python train.py --d_model=512 --n_kv_head=8 --activation="geglu" --parallel_block=false --optimizer="muon_variant" --lr_head=0.00332 --decay_shape="linear" --batch_tokens=[32768, 65536, 98304]
Each number is 200 + 40 x the weight over its row's rms, rounded and kept within 0 to 999. Layers, rows and columns count from 0. The size before them is the row's rms in percent of the matrix's.

# layer 5 attention query, 512x512, rms 0.131, rows 393-447, columns 320-383
091,128,168,178,271,175,213,193,209,141,199,205,210,238,187,140,279,198,276,144,211,204,244,259,211,132,184,194,172,189,188,289,143,214,195,122,128,268,105,173,141,272,249,184,192,168,217,221,232,178,234,206,232,161,209,218,247,209,194,261,219,181,219,172,193
091,213,221,249,264,264,306,212,182,116,145,207,240,222,252,309,223,170,197,238,181,202,168,237,181,159,262,210,172,192,219,178,163,151,186,217,231,83,172,338,238,214,127,204,160,199,160,190,174,260,222,167,225,281,220,215,214,128,216,155,265,187,225,173,210
093,188,168,224,191,227,210,256,260,202,270,162,203,189,196,167,182,143,213,219,278,171,199,149,87,181,214,264,196,263,201,188,241,211,190,207,162,155,256,199,182,203,198,255,192,211,209,235,181,222,187,196,153,265,111,202,224,209,133,194,188,231,249,255,188
096,174,145,236,197,210,176,147,168,282,273,235,207,192,238,261,94,202,143,154,155,252,179,228,245,275,210,157,96,196,235,279,177,152,244,168,204,178,225,175,192,246,225,89,186,110,168,225,175,245,211,279,230,126,207,137,191,190,211,156,214,159,258,249,214
093,172,161,173,229,231,191,198,139,115,225,176,216,223,214,263,235,215,275,178,271,260,208,149,106,152,200,148,267,260,188,218,191,151,200,251,212,204,277,196,173,162,165,244,245,217,198,180,225,245,155,256,202,186,211,181,152,196,174,140,190,179,151,271,284
093,200,204,192,164,265,252,196,272,232,219,130,217,210,234,197,209,220,173,142,184,186,213,204,187,207,215,218,175,259,177,158,167,114,138,209,219,168,221,245,178,187,221,129,279,236,220,200,229,229,160,167,211,239,219,190,127,173,142,221,212,238,257,225,185
096,289,180,190,183,164,195,194,161,193,145,197,148,161,145,216,134,195,237,113,184,184,212,196,222,227,232,203,209,213,156,186,232,194,239,197,213,191,172,201,240,146,232,255,154,202,220,248,255,171,189,198,150,162,238,184,168,216,188,186,233,214,176,109,160
097,218,245,188,241,203,189,169,156,231,235,167,176,274,177,238,228,239,162,169,104,248,200,168,199,185,195,152,111,209,215,225,217,155,163,248,251,155,185,243,266,233,228,280,218,168,180,187,243,196,140,223,212,249,210,177,216,174,197,193,207,179,120,247,192
093,227,210,213,209,253,196,190,183,232,197,154,244,217,199,121,201,209,189,222,240,205,152,180,200,158,238,207,100,241,252,171,210,183,171,256,152,207,214,95,236,147,201,176,240,191,125,187,202,199,192,209,195,156,187,202,255,248,214,237,159,144,197,261,220
096,191,77,143,194,143,214,235,291,157,128,192,186,230,232,245,216,233,199,123,248,231,148,215,161,258,191,165,205,200,205,276,207,184,144,183,186,207,271,169,244,226,128,158,220,195,143,275,250,165,192,162,166,277,203,236,254,184,214,228,196,183,180,247,170
098,158,180,216,146,205,168,240,282,254,123,177,188,210,157,241,236,224,239,186,257,191,219,208,197,245,217,263,248,181,213,213,196,147,192,199,189,164,235,240,203,151,190,197,229,188,230,182,170,182,220,226,157,156,187,206,202,224,216,192,200,245,226,195,232
096,236,253,150,188,159,204,163,238,216,166,236,161,186,173,207,218,230,233,157,234,280,204,152,224,226,158,181,198,208,269,165,218,228,223,155,104,214,146,185,252,192,208,201,206,192,187,211,175,232,191,208,309,219,214,158,153,122,218,203,190,200,160,220,166
098,163,192,131,263,208,211,276,150,138,202,282,197,130,232,181,174,265,258,148,248,215,123,222,210,229,119,257,308,135,210,212,154,263,176,125,211,193,184,256,178,180,311,165,158,226,286,212,239,210,248,197,166,150,157,224,186,181,272,184,83,229,200,203,227
095,220,146,176,155,177,160,211,228,209,194,218,235,126,186,216,114,281,202,299,234,162,207,234,206,270,197,184,148,232,105,181,138,175,203,239,172,150,152,212,226,177,248,133,161,192,238,239,182,182,198,174,204,249,220,256,203,212,150,243,193,161,138,207,183
107,182,210,240,183,195,165,190,223,166,210,195,153,246,245,151,239,258,163,221,213,191,186,173,214,251,208,150,224,222,176,272,183,138,193,167,200,210,167,117,251,243,209,147,182,235,164,159,223,162,175,216,224,183,180,198,194,202,266,288,289,202,198,269,180
099,223,224,188,179,172,133,175,253,228,199,226,144,263,204,173,219,185,208,173,211,125,287,172,206,256,134,211,186,162,237,166,279,154,199,232,243,229,238,168,184,183,126,204,162,151,156,210,198,172,188,272,253,236,175,197,123,238,213,200,269,210,188,216,226
108,207,193,229,201,211,194,234,179,227,249,190,176,159,157,219,146,208,199,186,162,173,207,168,231,268,92,179,131,290,216,278,240,193,214,274,158,242,194,186,192,210,232,192,158,185,141,172,205,267,204,225,254,141,232,231,263,181,214,161,238,196,167,264,246
095,156,220,200,171,209,219,178,225,215,228,157,243,184,201,131,220,211,192,121,193,190,185,259,211,237,280,111,177,219,181,164,171,127,156,249,170,132,304,211,200,248,220,181,211,143,205,171,261,206,225,166,240,214,185,201,243,215,293,177,232,195,197,296,194
099,215,172,267,241,180,176,182,220,239,227,192,122,195,157,215,196,244,158,143,191,250,190,163,208,231,171,226,261,208,201,154,174,253,210,224,187,244,161,206,223,228,204,146,200,158,203,236,133,220,232,201,197,172,252,226,221,192,185,164,178,216,203,220,277
097,212,197,133,198,177,195,226,219,186,242,195,200,256,144,223,197,204,245,251,227,251,199,228,242,255,255,183,195,267,192,217,206,242,155,201,242,197,195,171,146,209,134,214,193,182,167,243,248,238,218,204,209,158,172,220,258,170,117,219,172,217,195,153,148
094,129,97,201,231,228,234,205,190,235,190,140,149,156,237,227,236,224,202,221,126,270,194,211,233,239,176,225,206,50,226,216,193,143,187,259,203,171,131,232,213,233,284,104,245,171,167,200,113,235,193,180,232,224,158,239,181,203,140,201,131,290,229,213,175
096,170,251,174,164,118,180,202,213,182,173,154,196,179,206,212,193,266,202,224,207,244,186,172,200,221,137,159,189,274,173,175,138,180,199,192,179,225,151,314,170,216,147,234,219,234,208,165,146,265,253,289,240,157,212,179,215,204,166,296,184,186,220,182,216
093,235,279,231,222,249,297,203,175,209,170,232,150,263,193,297,234,193,226,155,197,196,241,121,159,218,273,230,150,212,214,267,188,193,195,225,126,183,245,175,187,165,195,201,203,191,168,205,183,237,214,132,184,158,165,179,215,197,219,156,119,199,236,234,243
074,204,143,136,183,192,196,151,155,217,220,151,175,205,200,270,203,207,176,148,225,225,188,212,210,259,244,144,197,172,262,237,256,231,202,146,266,198,180,200,157,157,197,158,192,185,156,167,213,243,187,189,189,201,237,156,122,201,238,162,127,209,227,195,121
097,166,280,226,231,125,222,168,225,217,209,271,193,186,270,235,251,131,216,252,210,228,153,234,210,224,251,164,166,161,250,231,227,232,233,141,202,161,216,102,235,175,192,193,257,199,145,147,229,216,258,219,223,269,174,216,182,205,240,235,197,179,236,162,137
079,181,125,189,185,190,176,201,243,220,173,181,131,260,163,172,220,216,179,188,236,145,125,169,244,321,177,193,170,213,236,166,228,217,153,164,220,172,245,212,163,162,193,217,209,213,258,206,243,250,239,179,141,187,168,197,199,198,220,213,214,166,266,241,217
086,189,228,222,195,172,238,186,220,308,217,208,150,194,80,177,233,161,195,228,187,178,220,206,236,223,183,227,211,278,177,216,221,208,138,198,173,192,200,208,187,160,248,188,211,147,217,223,165,140,195,174,137,198,147,143,234,201,229,75,219,193,186,230,229
081,173,289,187,210,229,211,247,172,218,167,112,199,171,263,238,225,182,152,200,161,218,195,199,200,201,271,154,154,173,144,191,286,206,177,248,189,209,207,145,219,190,208,255,158,257,220,183,247,292,221,204,237,223,208,160,251,138,161,220,180,200,247,252,216
088,224,164,194,193,210,253,120,161,245,133,166,243,200,164,208,175,137,152,202,224,216,216,291,160,120,191,206,252,214,186,164,221,117,151,239,154,197,259,152,256,182,215,252,249,211,162,138,285,230,188,174,168,217,233,163,214,156,228,188,192,313,172,181,159
084,236,217,238,248,205,164,204,201,187,145,165,132,148,212,172,218,186,208,141,187,180,193,200,231,195,170,187,148,192,206,272,220,175,161,157,215,225,198,187,220,280,178,270,175,138,190,235,207,199,229,208,140,160,228,228,188,228,244,154,153,228,218,227,178
087,219,122,132,172,256,198,232,251,184,203,254,186,243,166,249,126,184,192,125,172,201,236,217,319,227,227,169,134,221,213,232,190,152,171,198,222,207,169,173,122,325,247,155,151,232,159,207,219,149,187,132,228,194,252,226,184,200,209,196,221,174,245,205,183
090,219,201,176,209,243,154,237,134,250,200,190,211,219,170,225,175,196,189,238,228,219,262,193,133,176,269,220,215,232,139,111,254,163,215,160,170,210,174,128,227,130,210,194,265,288,228,252,193,186,175,191,183,237,156,245,171,190,245,188,270,185,168,110,231
090,236,215,188,163,241,176,237,184,153,184,196,216,216,193,110,200,212,222,251,250,167,206,212,218,146,168,216,202,197,143,175,217,220,125,164,259,220,208,188,264,205,121,252,250,178,183,218,174,226,210,199,172,140,189,188,207,202,217,94,166,198,205,248,210
092,215,176,274,259,211,172,169,192,194,255,117,176,196,139,189,186,238,179,161,211,205,252,176,145,244,210,158,240,194,205,98,179,214,195,233,209,231,185,167,216,128,126,209,217,162,198,192,244,158,154,232,244,230,190,197,172,190,219,230,200,185,149,181,233
095,231,204,164,147,227,215,195,183,197,249,235,198,197,304,205,214,163,181,254,143,210,184,152,278,182,240,183,171,199,207,187,206,208,204,238,181,199,175,244,152,206,216,120,222,248,134,186,136,213,183,174,217,235,214,277,211,161,149,231,198,183,146,185,155
090,179,234,214,203,198,197,263,197,154,158,168,203,212,156,235,205,251,166,204,252,297,162,266,279,113,204,133,222,199,142,196,184,176,214,248,203,159,169,255,168,159,178,230,147,173,171,171,200,184,154,125,205,133,279,245,251,156,252,182,186,188,187,159,184
092,240,160,223,211,159,195,188,134,190,177,185,186,127,220,222,227,219,191,211,263,161,200,207,175,190,195,158,252,205,176,256,174,231,169,256,170,202,231,137,227,229,113,195,251,231,270,235,185,165,328,199,186,169,162,236,157,158,157,251,150,178,240,153,165
096,173,204,148,167,213,199,231,195,186,242,202,226,147,178,220,167,162,205,200,242,181,226,206,213,217,178,144,232,198,271,244,231,236,146,98,180,177,124,115,189,189,201,233,186,252,173,188,255,197,219,177,240,235,157,257,230,259,176,193,180,233,264,190,166
100,186,241,240,207,252,244,158,171,207,215,141,252,276,207,201,195,191,251,227,195,184,227,239,145,241,193,214,162,276,271,135,217,215,202,243,209,156,238,257,210,267,132,142,253,120,191,182,149,236,225,155,214,210,233,225,233,165,186,217,234,277,252,219,203
098,235,224,169,182,211,228,235,290,203,237,189,202,236,179,191,204,164,125,151,178,184,258,278,200,206,201,149,158,202,246,166,145,210,255,154,168,175,194,164,156,233,138,175,184,191,184,189,241,225,157,215,228,218,202,239,235,251,134,204,153,222,197,210,178
100,160,255,210,149,139,197,145,312,208,235,163,193,176,227,199,179,227,173,288,209,231,180,135,167,202,188,261,175,247,183,167,228,177,163,212,168,256,155,221,161,190,179,242,218,204,239,171,183,231,236,164,241,197,222,225,262,200,195,170,175,238,217,230,207
092,194,172,254,173,129,200,240,75,186,187,266,238,188,265,188,195,121,217,255,202,257,159,180,200,151,136,184,206,211,291,153,158,230,247,105,235,170,162,246,165,265,205,267,215,177,257,219,108,187,124,152,276,152,225,266,258,265,194,222,225,135,145,193,195
092,144,122,131,166,220,223,210,180,231,217,258,229,194,241,265,166,149,189,210,169,180,209,239,172,168,116,87,174,228,153,239,217,161,242,254,184,213,225,161,231,307,269,250,194,190,176,201,174,231,224,170,253,177,176,166,271,125,230,162,238,171,195,242,186
095,237,249,208,164,198,177,207,129,176,211,160,184,212,214,142,255,225,157,221,213,242,218,153,153,189,203,192,149,182,252,159,179,246,231,246,192,311,193,175,215,155,249,247,123,202,209,179,242,200,210,225,237,167,191,162,191,164,156,215,147,160,227,187,190
098,205,173,193,223,182,230,205,155,228,178,271,157,206,226,182,197,187,153,176,196,161,106,206,258,184,237,230,228,138,159,230,144,205,143,209,285,150,185,187,212,167,215,216,206,226,147,190,252,204,196,248,220,345,225,181,214,207,164,149,190,129,218,187,157
100,139,209,157,283,272,251,198,209,163,243,199,168,152,262,236,232,149,183,200,240,240,245,230,197,193,240,217,295,256,208,143,212,159,239,149,198,201,238,206,121,191,218,133,201,224,188,127,170,174,209,238,128,272,179,178,253,239,199,171,181,233,221,259,271
094,199,195,216,208,234,259,194,185,186,274,215,159,201,225,194,216,193,137,251,222,144,235,144,260,282,198,230,177,228,216,163,206,203,280,167,214,197,224,173,345,246,235,98,237,234,176,191,193,238,198,246,215,186,142,224,177,194,211,231,139,214,201,263,178
096,223,243,242,150,201,215,170,206,198,222,225,115,202,188,243,158,157,221,249,242,229,222,246,253,216,207,168,153,208,117,192,210,207,186,265,177,201,218,241,204,228,221,159,207,194,200,175,167,210,231,131,173,185,199,165,307,190,227,172,212,237,139,209,213
093,147,212,195,196,229,183,250,144,205,193,122,323,281,81,142,176,206,202,202,220,282,131,223,253,157,218,272,241,258,146,216,193,169,216,226,143,128,255,207,178,123,197,243,185,259,224,152,260,205,131,180,175,153,221,136,155,198,173,223,292,211,148,180,213
096,277,183,149,189,202,170,214,262,222,277,249,163,206,170,223,171,260,220,164,217,127,303,152,171,232,212,151,211,208,203,165,202,221,179,167,177,268,273,202,189,233,206,183,221,165,183,233,269,204,207,180,194,292,185,123,144,221,216,230,246,249,156,166,183
100,142,295,201,318,269,200,153,289,223,125,232,250,281,213,149,224,209,202,187,202,247,202,197,172,182,224,224,205,176,277,150,109,210,181,225,146,194,210,167,223,175,184,218,244,213,164,114,253,129,202,163,249,202,180,255,218,149,186,212,205,236,224,194,199
096,207,149,186,202,169,201,270,211,212,254,195,206,191,155,199,240,192,142,235,262,224,187,210,215,186,247,206,283,169,155,184,165,172,149,129,208,173,213,204,224,149,194,198,237,233,220,216,223,86,174,155,189,322,194,180,186,156,208,267,215,171,238,209,205
096,205,176,122,195,144,191,165,123,232,225,159,192,196,241,179,174,271,213,256,235,132,185,151,237,171,174,169,236,171,219,258,215,172,177,144,230,180,202,195,206,226,260,201,179,153,233,207,270,166,143,199,236,222,224,257,190,209,221,269,218,200,229,114,262
099,168,197,164,199,229,216,178,217,248,226,238,185,284,231,174,244,165,246,189,175,135,235,146,254,193,228,170,222,302,258,301,152,238,214,251,298,140,245,232,167,194,211,285,185,200,177,235,253,209,252,165,198,140,187,195,180,199,203,262,213,249,185,175,282
100,171,128,201,284,225,184,231,172,197,202,266,194,160,184,261,211,179,232,241,173,152,141,253,276,249,111,269,173,181,157,217,233,229,254,205,227,253,196,186,162,190,247,173,196,288,210,213,235,264,252,255,191,249,204,215,246,272,192,172,212,183,165,188,178
# layer 5 attention key, 512x512, rms 0.13, rows 393-446, columns 320-383
090,165,241,142,254,226,229,215,153,218,153,213,192,165,212,194,195,141,240,183,197,216,221,296,270,190,221,169,223,279,223,237,186,179,244,198,157,211,267,142,193,235,251,145,185,186,254,174,279,238,176,194,223,190,214,220,187,212,238,177,139,225,213,223,245
095,239,164,200,241,204,180,205,248,238,186,202,233,218,159,152,214,233,170,191,237,269,251,173,285,177,221,161,150,114,252,174,190,210,127,178,184,194,232,168,203,255,148,165,174,202,183,156,194,236,148,218,208,174,175,154,233,228,175,218,187,134,203,166,162
093,163,246,228,132,141,191,247,217,166,199,235,136,168,236,172,168,214,157,178,235,278,193,146,237,160,220,159,148,161,206,163,250,199,202,148,255,219,200,186,247,191,166,203,186,198,218,206,219,195,83,179,169,188,150,266,225,239,209,256,166,188,140,139,259
094,219,207,280,194,198,181,171,233,214,232,174,219,205,143,228,132,206,244,193,138,234,249,204,192,186,193,266,244,171,245,188,235,186,177,247,209,176,167,218,216,205,106,181,182,206,148,183,151,108,183,157,234,256,277,235,258,213,212,275,213,199,151,161,214
086,169,199,257,91,167,151,205,191,129,179,188,244,243,199,193,249,163,194,210,137,191,289,146,232,209,115,206,215,244,251,170,217,233,167,225,211,228,202,160,125,259,171,146,193,164,258,231,246,260,241,249,202,170,196,220,223,134,222,254,190,261,147,209,211
094,196,269,214,199,261,194,180,191,127,219,194,207,240,288,89,250,116,193,204,205,240,210,167,225,229,128,168,258,171,229,147,233,151,218,298,197,192,270,119,189,193,175,200,213,240,182,169,204,267,196,247,167,228,177,206,207,146,229,181,198,266,192,269,182
092,254,206,209,187,181,168,177,192,206,234,208,182,210,170,134,238,235,199,232,211,217,232,166,205,142,199,217,203,206,224,175,153,217,214,202,245,126,179,224,209,249,110,198,255,139,202,209,231,316,188,105,210,196,235,187,185,178,169,131,223,210,125,225,195
097,286,166,247,249,257,286,209,238,202,156,101,259,176,235,191,89,200,213,215,249,117,198,185,196,183,190,186,248,192,190,212,204,239,146,271,215,153,125,255,144,132,192,153,199,227,256,265,160,182,228,248,188,250,146,207,144,112,188,229,132,254,238,185,197
098,189,262,240,221,138,161,219,225,190,258,142,184,230,185,194,225,141,259,199,237,195,263,176,139,176,206,206,225,158,195,237,162,248,203,188,208,196,213,273,249,120,255,223,158,195,255,141,185,248,189,188,183,184,200,210,200,215,189,222,76,150,206,207,171
094,205,258,219,188,206,214,225,246,189,247,167,144,279,247,198,159,264,222,211,251,251,214,212,142,189,189,206,103,195,208,141,215,204,231,194,183,138,170,263,186,178,210,162,189,209,212,154,197,237,162,237,218,120,220,252,158,237,196,177,215,234,238,179,247
095,258,186,148,155,161,203,124,158,202,251,237,216,134,268,185,195,207,175,237,180,198,187,190,204,202,158,155,277,189,246,253,155,151,228,172,211,306,218,181,155,231,167,181,186,200,182,157,207,274,157,181,180,215,173,256,266,179,222,189,232,191,155,174,183
097,175,268,243,271,199,148,286,177,142,264,191,209,192,194,177,210,183,169,243,177,215,189,224,162,143,307,171,191,182,139,172,274,193,207,202,255,142,169,189,150,204,219,230,209,208,241,115,171,212,215,159,239,178,178,232,231,197,194,228,208,213,221,184,183
096,172,226,133,162,193,230,152,182,106,178,164,186,181,160,201,248,111,211,232,202,249,218,73,88,116,184,187,227,189,217,176,280,165,180,177,150,234,141,136,226,197,110,215,256,229,216,200,249,239,256,239,242,229,209,120,196,188,190,178,206,180,207,252,143
092,153,120,146,165,190,212,150,210,180,235,216,139,237,201,238,185,190,153,157,166,174,205,131,252,210,207,207,181,173,187,216,223,249,174,199,193,175,288,167,200,239,253,216,226,197,232,230,280,114,194,181,206,255,132,175,172,211,188,147,199,231,271,172,223
090,210,177,158,233,206,221,178,215,195,157,244,168,214,172,227,269,263,134,188,155,206,245,158,149,250,212,209,203,177,196,222,213,173,196,295,143,223,214,248,156,160,177,148,198,218,148,194,192,177,152,223,154,202,129,260,240,178,220,206,214,234,145,238,230
092,146,192,219,230,259,107,262,221,170,257,227,206,200,164,264,166,231,234,206,178,134,217,176,174,117,175,200,238,200,216,112,261,201,164,159,242,254,207,138,223,183,148,177,273,187,223,221,210,183,236,178,146,239,248,181,232,191,204,289,207,297,207,164,260
104,231,218,207,219,224,145,183,214,184,238,161,235,265,139,177,176,218,153,254,199,240,281,208,155,185,212,255,136,157,236,120,128,213,203,158,222,182,206,170,220,155,106,236,219,235,198,172,249,168,221,156,183,176,267,236,124,263,205,279,176,177,187,175,119
094,251,225,171,285,184,248,215,205,242,194,190,199,246,159,196,177,217,152,202,107,212,196,223,145,259,122,160,151,213,178,209,167,141,190,207,203,170,197,205,279,205,164,173,185,256,258,265,157,163,212,197,188,84,212,181,163,213,288,220,212,259,194,192,161
102,213,219,264,238,255,226,204,217,96,240,193,204,313,200,234,195,177,170,144,234,200,178,160,185,274,214,145,172,188,173,177,201,239,217,156,201,190,164,211,212,257,174,169,211,208,239,162,99,218,203,242,243,213,224,240,202,198,178,175,175,193,206,149,226
095,182,204,193,207,135,193,170,274,233,221,199,296,223,241,170,208,236,107,206,165,154,217,243,191,191,208,191,210,187,214,194,202,148,212,256,237,228,230,142,287,243,121,195,156,224,201,178,226,250,199,204,279,291,224,174,179,229,238,190,225,155,224,176,186
093,221,198,217,182,196,246,183,176,179,164,208,188,153,173,191,151,210,162,193,234,231,209,236,246,149,246,258,131,248,167,187,136,215,141,269,201,178,175,157,142,258,191,189,241,234,219,261,180,183,199,212,204,141,232,216,212,266,197,297,243,228,296,223,212
094,230,253,204,254,190,211,164,112,145,234,172,199,174,205,222,242,202,172,164,143,161,183,192,212,216,147,223,305,244,206,203,287,153,185,221,182,209,182,208,233,112,168,246,261,173,225,199,212,230,137,156,265,173,204,176,259,207,205,232,268,170,185,172,218
093,217,196,270,253,161,149,257,229,200,205,195,152,170,127,195,165,145,272,213,236,135,230,204,227,156,176,194,245,193,174,197,165,166,177,221,218,205,162,245,191,156,245,179,171,89,172,201,162,233,140,152,124,159,198,208,213,138,122,151,185,239,202,187,219
080,142,152,192,132,139,196,188,151,204,197,196,171,159,200,213,206,177,218,76,192,229,194,199,217,251,167,135,227,186,217,177,221,218,197,252,157,258,204,180,148,216,302,216,209,231,241,223,170,198,219,229,176,199,227,190,192,187,193,193,182,216,242,187,211
075,214,273,224,282,209,245,304,202,173,180,238,209,220,189,175,250,106,162,169,187,209,219,262,127,292,217,194,233,220,198,242,277,204,207,261,218,201,129,238,165,253,257,225,208,180,277,243,268,189,191,181,208,186,246,125,226,258,244,218,294,202,222,257,196
082,270,221,165,214,163,210,193,211,145,184,171,186,229,150,150,189,265,241,206,154,212,222,253,94,140,211,169,184,220,278,186,192,131,188,197,183,203,234,147,185,154,203,176,159,247,212,243,204,129,149,222,274,166,189,207,212,206,232,178,228,177,192,175,202
082,169,188,184,210,162,138,173,153,239,164,202,203,262,177,257,189,236,142,224,192,160,187,172,107,279,157,152,165,229,252,135,189,149,170,213,224,205,186,205,190,151,86,204,210,254,273,188,151,166,174,170,273,280,209,231,204,216,252,302,254,193,166,134,202
079,217,250,218,172,195,226,173,192,279,211,189,186,159,265,235,201,181,209,237,198,167,170,238,277,228,202,186,232,266,200,263,312,167,185,204,134,217,144,271,226,181,168,195,203,170,226,199,203,224,203,243,249,284,239,215,214,214,206,239,228,202,197,211,236
083,172,146,121,212,261,201,190,288,185,206,276,194,161,116,261,193,195,208,248,189,205,216,151,161,297,133,172,212,177,164,153,186,194,195,145,244,261,233,79,216,216,171,194,275,188,234,218,199,173,186,239,247,188,237,147,226,120,209,164,143,199,192,172,213
094,262,263,122,204,190,286,174,243,229,203,155,233,206,222,154,175,300,204,200,157,159,189,258,140,225,183,142,230,253,191,148,174,193,217,209,231,183,169,226,195,200,199,248,195,134,188,229,91,187,210,167,239,256,242,240,207,171,252,177,166,206,230,155,95
089,171,235,191,181,208,224,177,207,102,208,208,223,182,239,235,211,197,217,172,213,145,119,181,239,160,158,215,138,244,218,227,211,166,182,226,154,216,169,204,243,170,262,162,125,238,103,168,279,258,200,164,195,174,269,219,240,243,246,172,179,140,270,222,238
079,193,134,261,142,163,201,178,192,132,250,215,150,176,148,187,214,144,228,219,210,227,232,150,170,230,251,183,159,170,170,178,226,265,185,111,265,230,171,236,211,216,172,180,222,235,227,223,209,183,211,211,193,238,215,277,240,168,188,234,217,175,237,230,212
089,135,259,203,161,232,175,136,274,256,203,182,178,272,222,246,136,198,231,325,290,180,206,248,172,238,202,217,247,177,172,183,178,200,221,168,183,264,244,159,197,201,196,233,249,219,213,137,139,231,204,193,188,199,195,182,214,254,242,185,148,220,221,199,172
087,236,239,199,232,148,160,149,134,133,199,229,280,259,153,242,246,186,144,219,157,263,257,173,165,315,225,191,183,162,219,171,221,254,234,221,173,200,182,216,258,160,167,241,169,226,254,192,229,202,187,248,170,150,245,186,171,114,301,186,178,224,185,158,186
093,173,248,222,260,197,161,184,217,203,195,214,138,295,176,173,191,172,236,145,222,197,204,142,243,219,201,190,242,216,172,217,199,161,169,211,200,118,182,200,175,181,181,206,240,189,265,178,226,216,240,221,142,204,194,236,171,290,247,169,180,211,195,246,218
090,168,207,212,250,217,221,210,190,149,203,212,243,214,201,178,253,137,160,192,223,114,207,173,143,201,227,209,175,249,224,212,228,291,175,175,170,172,96,198,279,199,258,159,153,167,180,149,170,187,225,150,194,161,207,163,141,202,187,259,200,217,175,184,195
093,251,216,175,167,183,179,175,194,134,146,125,191,205,201,172,236,200,227,210,151,264,272,243,160,167,161,178,217,225,208,167,168,188,159,226,63,202,233,184,210,244,248,232,143,161,182,242,250,210,198,240,280,135,209,130,175,165,195,168,179,152,200,179,136
097,258,278,197,185,252,264,232,210,234,207,196,181,140,267,248,178,219,222,295,206,196,195,222,190,161,209,244,157,209,175,182,203,159,221,145,212,213,237,259,173,281,163,307,194,207,237,159,168,206,279,157,174,236,228,173,166,190,215,112,164,184,203,188,169
090,206,190,199,151,267,179,198,258,275,216,181,197,138,215,194,151,259,147,170,169,238,117,204,187,123,194,162,244,171,169,210,158,168,179,213,182,177,242,170,130,84,130,151,164,298,217,229,150,195,202,165,230,187,192,258,172,217,214,169,245,198,197,260,202
092,271,265,180,154,257,182,180,228,240,224,179,149,189,291,176,165,129,234,173,209,219,139,318,217,201,101,150,280,186,149,197,230,183,220,261,161,168,223,204,273,150,242,186,244,180,236,187,193,239,193,154,168,261,188,222,227,273,171,158,162,209,222,154,202
100,167,210,185,250,203,197,199,250,200,234,258,266,227,180,225,153,171,186,260,181,169,146,204,95,148,185,149,241,213,226,235,260,176,212,264,173,231,155,134,219,198,253,181,234,167,167,220,152,269,195,242,192,174,179,166,211,145,161,201,286,187,284,280,176
091,154,183,282,219,198,138,197,234,158,260,220,132,164,256,199,219,191,168,295,276,206,239,183,195,241,254,215,186,226,134,287,207,176,200,214,222,214,200,178,236,215,208,242,148,202,163,232,271,196,196,200,184,199,218,165,247,223,206,193,184,157,230,164,190
095,185,161,131,123,120,172,173,182,192,132,296,244,185,214,208,220,234,217,172,150,233,214,246,193,159,115,205,253,142,239,198,208,82,206,236,187,148,145,135,216,287,246,259,187,249,189,269,237,180,235,253,205,186,179,221,244,273,237,206,219,184,242,223,177
093,126,244,183,269,175,218,192,259,215,226,222,115,257,186,235,208,195,197,183,151,173,201,233,184,133,190,186,265,188,237,155,194,177,217,194,184,125,231,188,216,261,190,217,274,205,125,196,151,227,253,251,252,219,177,189,203,191,214,210,204,173,128,189,216
094,229,244,271,143,256,228,175,275,188,116,165,258,226,279,214,135,189,246,244,163,226,204,221,215,168,175,176,193,202,232,212,177,174,190,244,189,183,96,209,244,240,210,182,252,182,260,234,214,211,178,222,191,208,230,239,230,219,235,177,203,240,279,241,210
106,177,160,167,197,282,244,255,248,207,264,194,153,164,211,274,238,158,203,239,256,165,180,169,196,231,209,227,198,222,218,102,242,172,210,186,204,161,140,247,169,200,153,116,185,182,195,230,189,167,291,224,164,223,139,218,235,179,185,213,226,218,167,255,217
096,243,203,251,205,165,185,182,265,203,239,184,113,206,256,228,122,185,160,259,194,149,237,166,189,232,182,240,174,237,152,140,183,196,258,255,193,244,226,180,294,224,198,152,198,241,177,203,250,229,120,213,155,213,208,130,199,151,173,141,139,170,224,270,228
098,221,159,192,178,144,168,192,164,278,254,202,242,219,247,240,197,146,238,127,145,250,153,185,229,221,177,205,245,194,221,298,222,142,254,224,183,254,95,234,232,241,204,220,280,194,190,213,243,212,193,225,186,265,182,313,241,196,151,198,183,258,147,233,216
092,209,214,188,230,174,201,156,198,170,98,248,210,228,251,115,214,127,203,182,158,218,262,162,164,256,156,172,224,233,192,268,134,220,216,213,238,203,228,181,215,190,137,285,182,190,220,208,300,193,173,184,240,194,172,175,226,182,147,231,160,200,233,205,190
097,243,209,213,238,182,213,183,291,188,135,185,194,196,106,143,184,266,235,173,166,255,263,180,187,207,195,198,233,153,198,235,218,227,221,247,239,205,208,173,211,157,254,142,232,136,179,164,176,214,160,243,281,214,100,198,230,147,203,257,208,230,240,247,264
094,240,121,198,153,212,196,193,153,177,187,215,151,275,220,233,247,155,187,203,178,160,200,196,270,171,141,208,225,194,197,207,220,197,237,166,238,198,209,193,157,221,227,150,203,223,116,218,242,231,174,208,212,186,198,220,215,238,229,149,185,213,243,267,213
098,240,157,122,218,172,179,184,260,134,184,121,199,182,222,177,232,253,161,208,263,185,208,204,148,160,181,195,153,158,178,183,252,156,150,109,258,223,296,209,176,205,229,147,258,205,201,199,283,120,197,134,140,252,179,141,205,225,117,216,190,230,214,186,194
095,163,189,267,242,184,161,109,178,221,193,217,221,200,136,190,174,208,245,171,217,185,165,196,205,192,198,139,191,249,205,219,173,184,237,238,93,208,154,212,141,233,181,276,215,183,163,198,157,141,257,218,195,158,183,215,187,177,170,182,226,229,156,227,180
099,221,220,173,114,171,197,179,209,268,192,200,176,158,166,168,213,195,160,189,233,231,167,163,225,241,238,230,235,197,151,194,185,198,187,210,163,196,190,181,191,173,269,195,243,193,171,175,204,171,192,178,246,136,181,253,191,201,137,229,217,201,241,195,120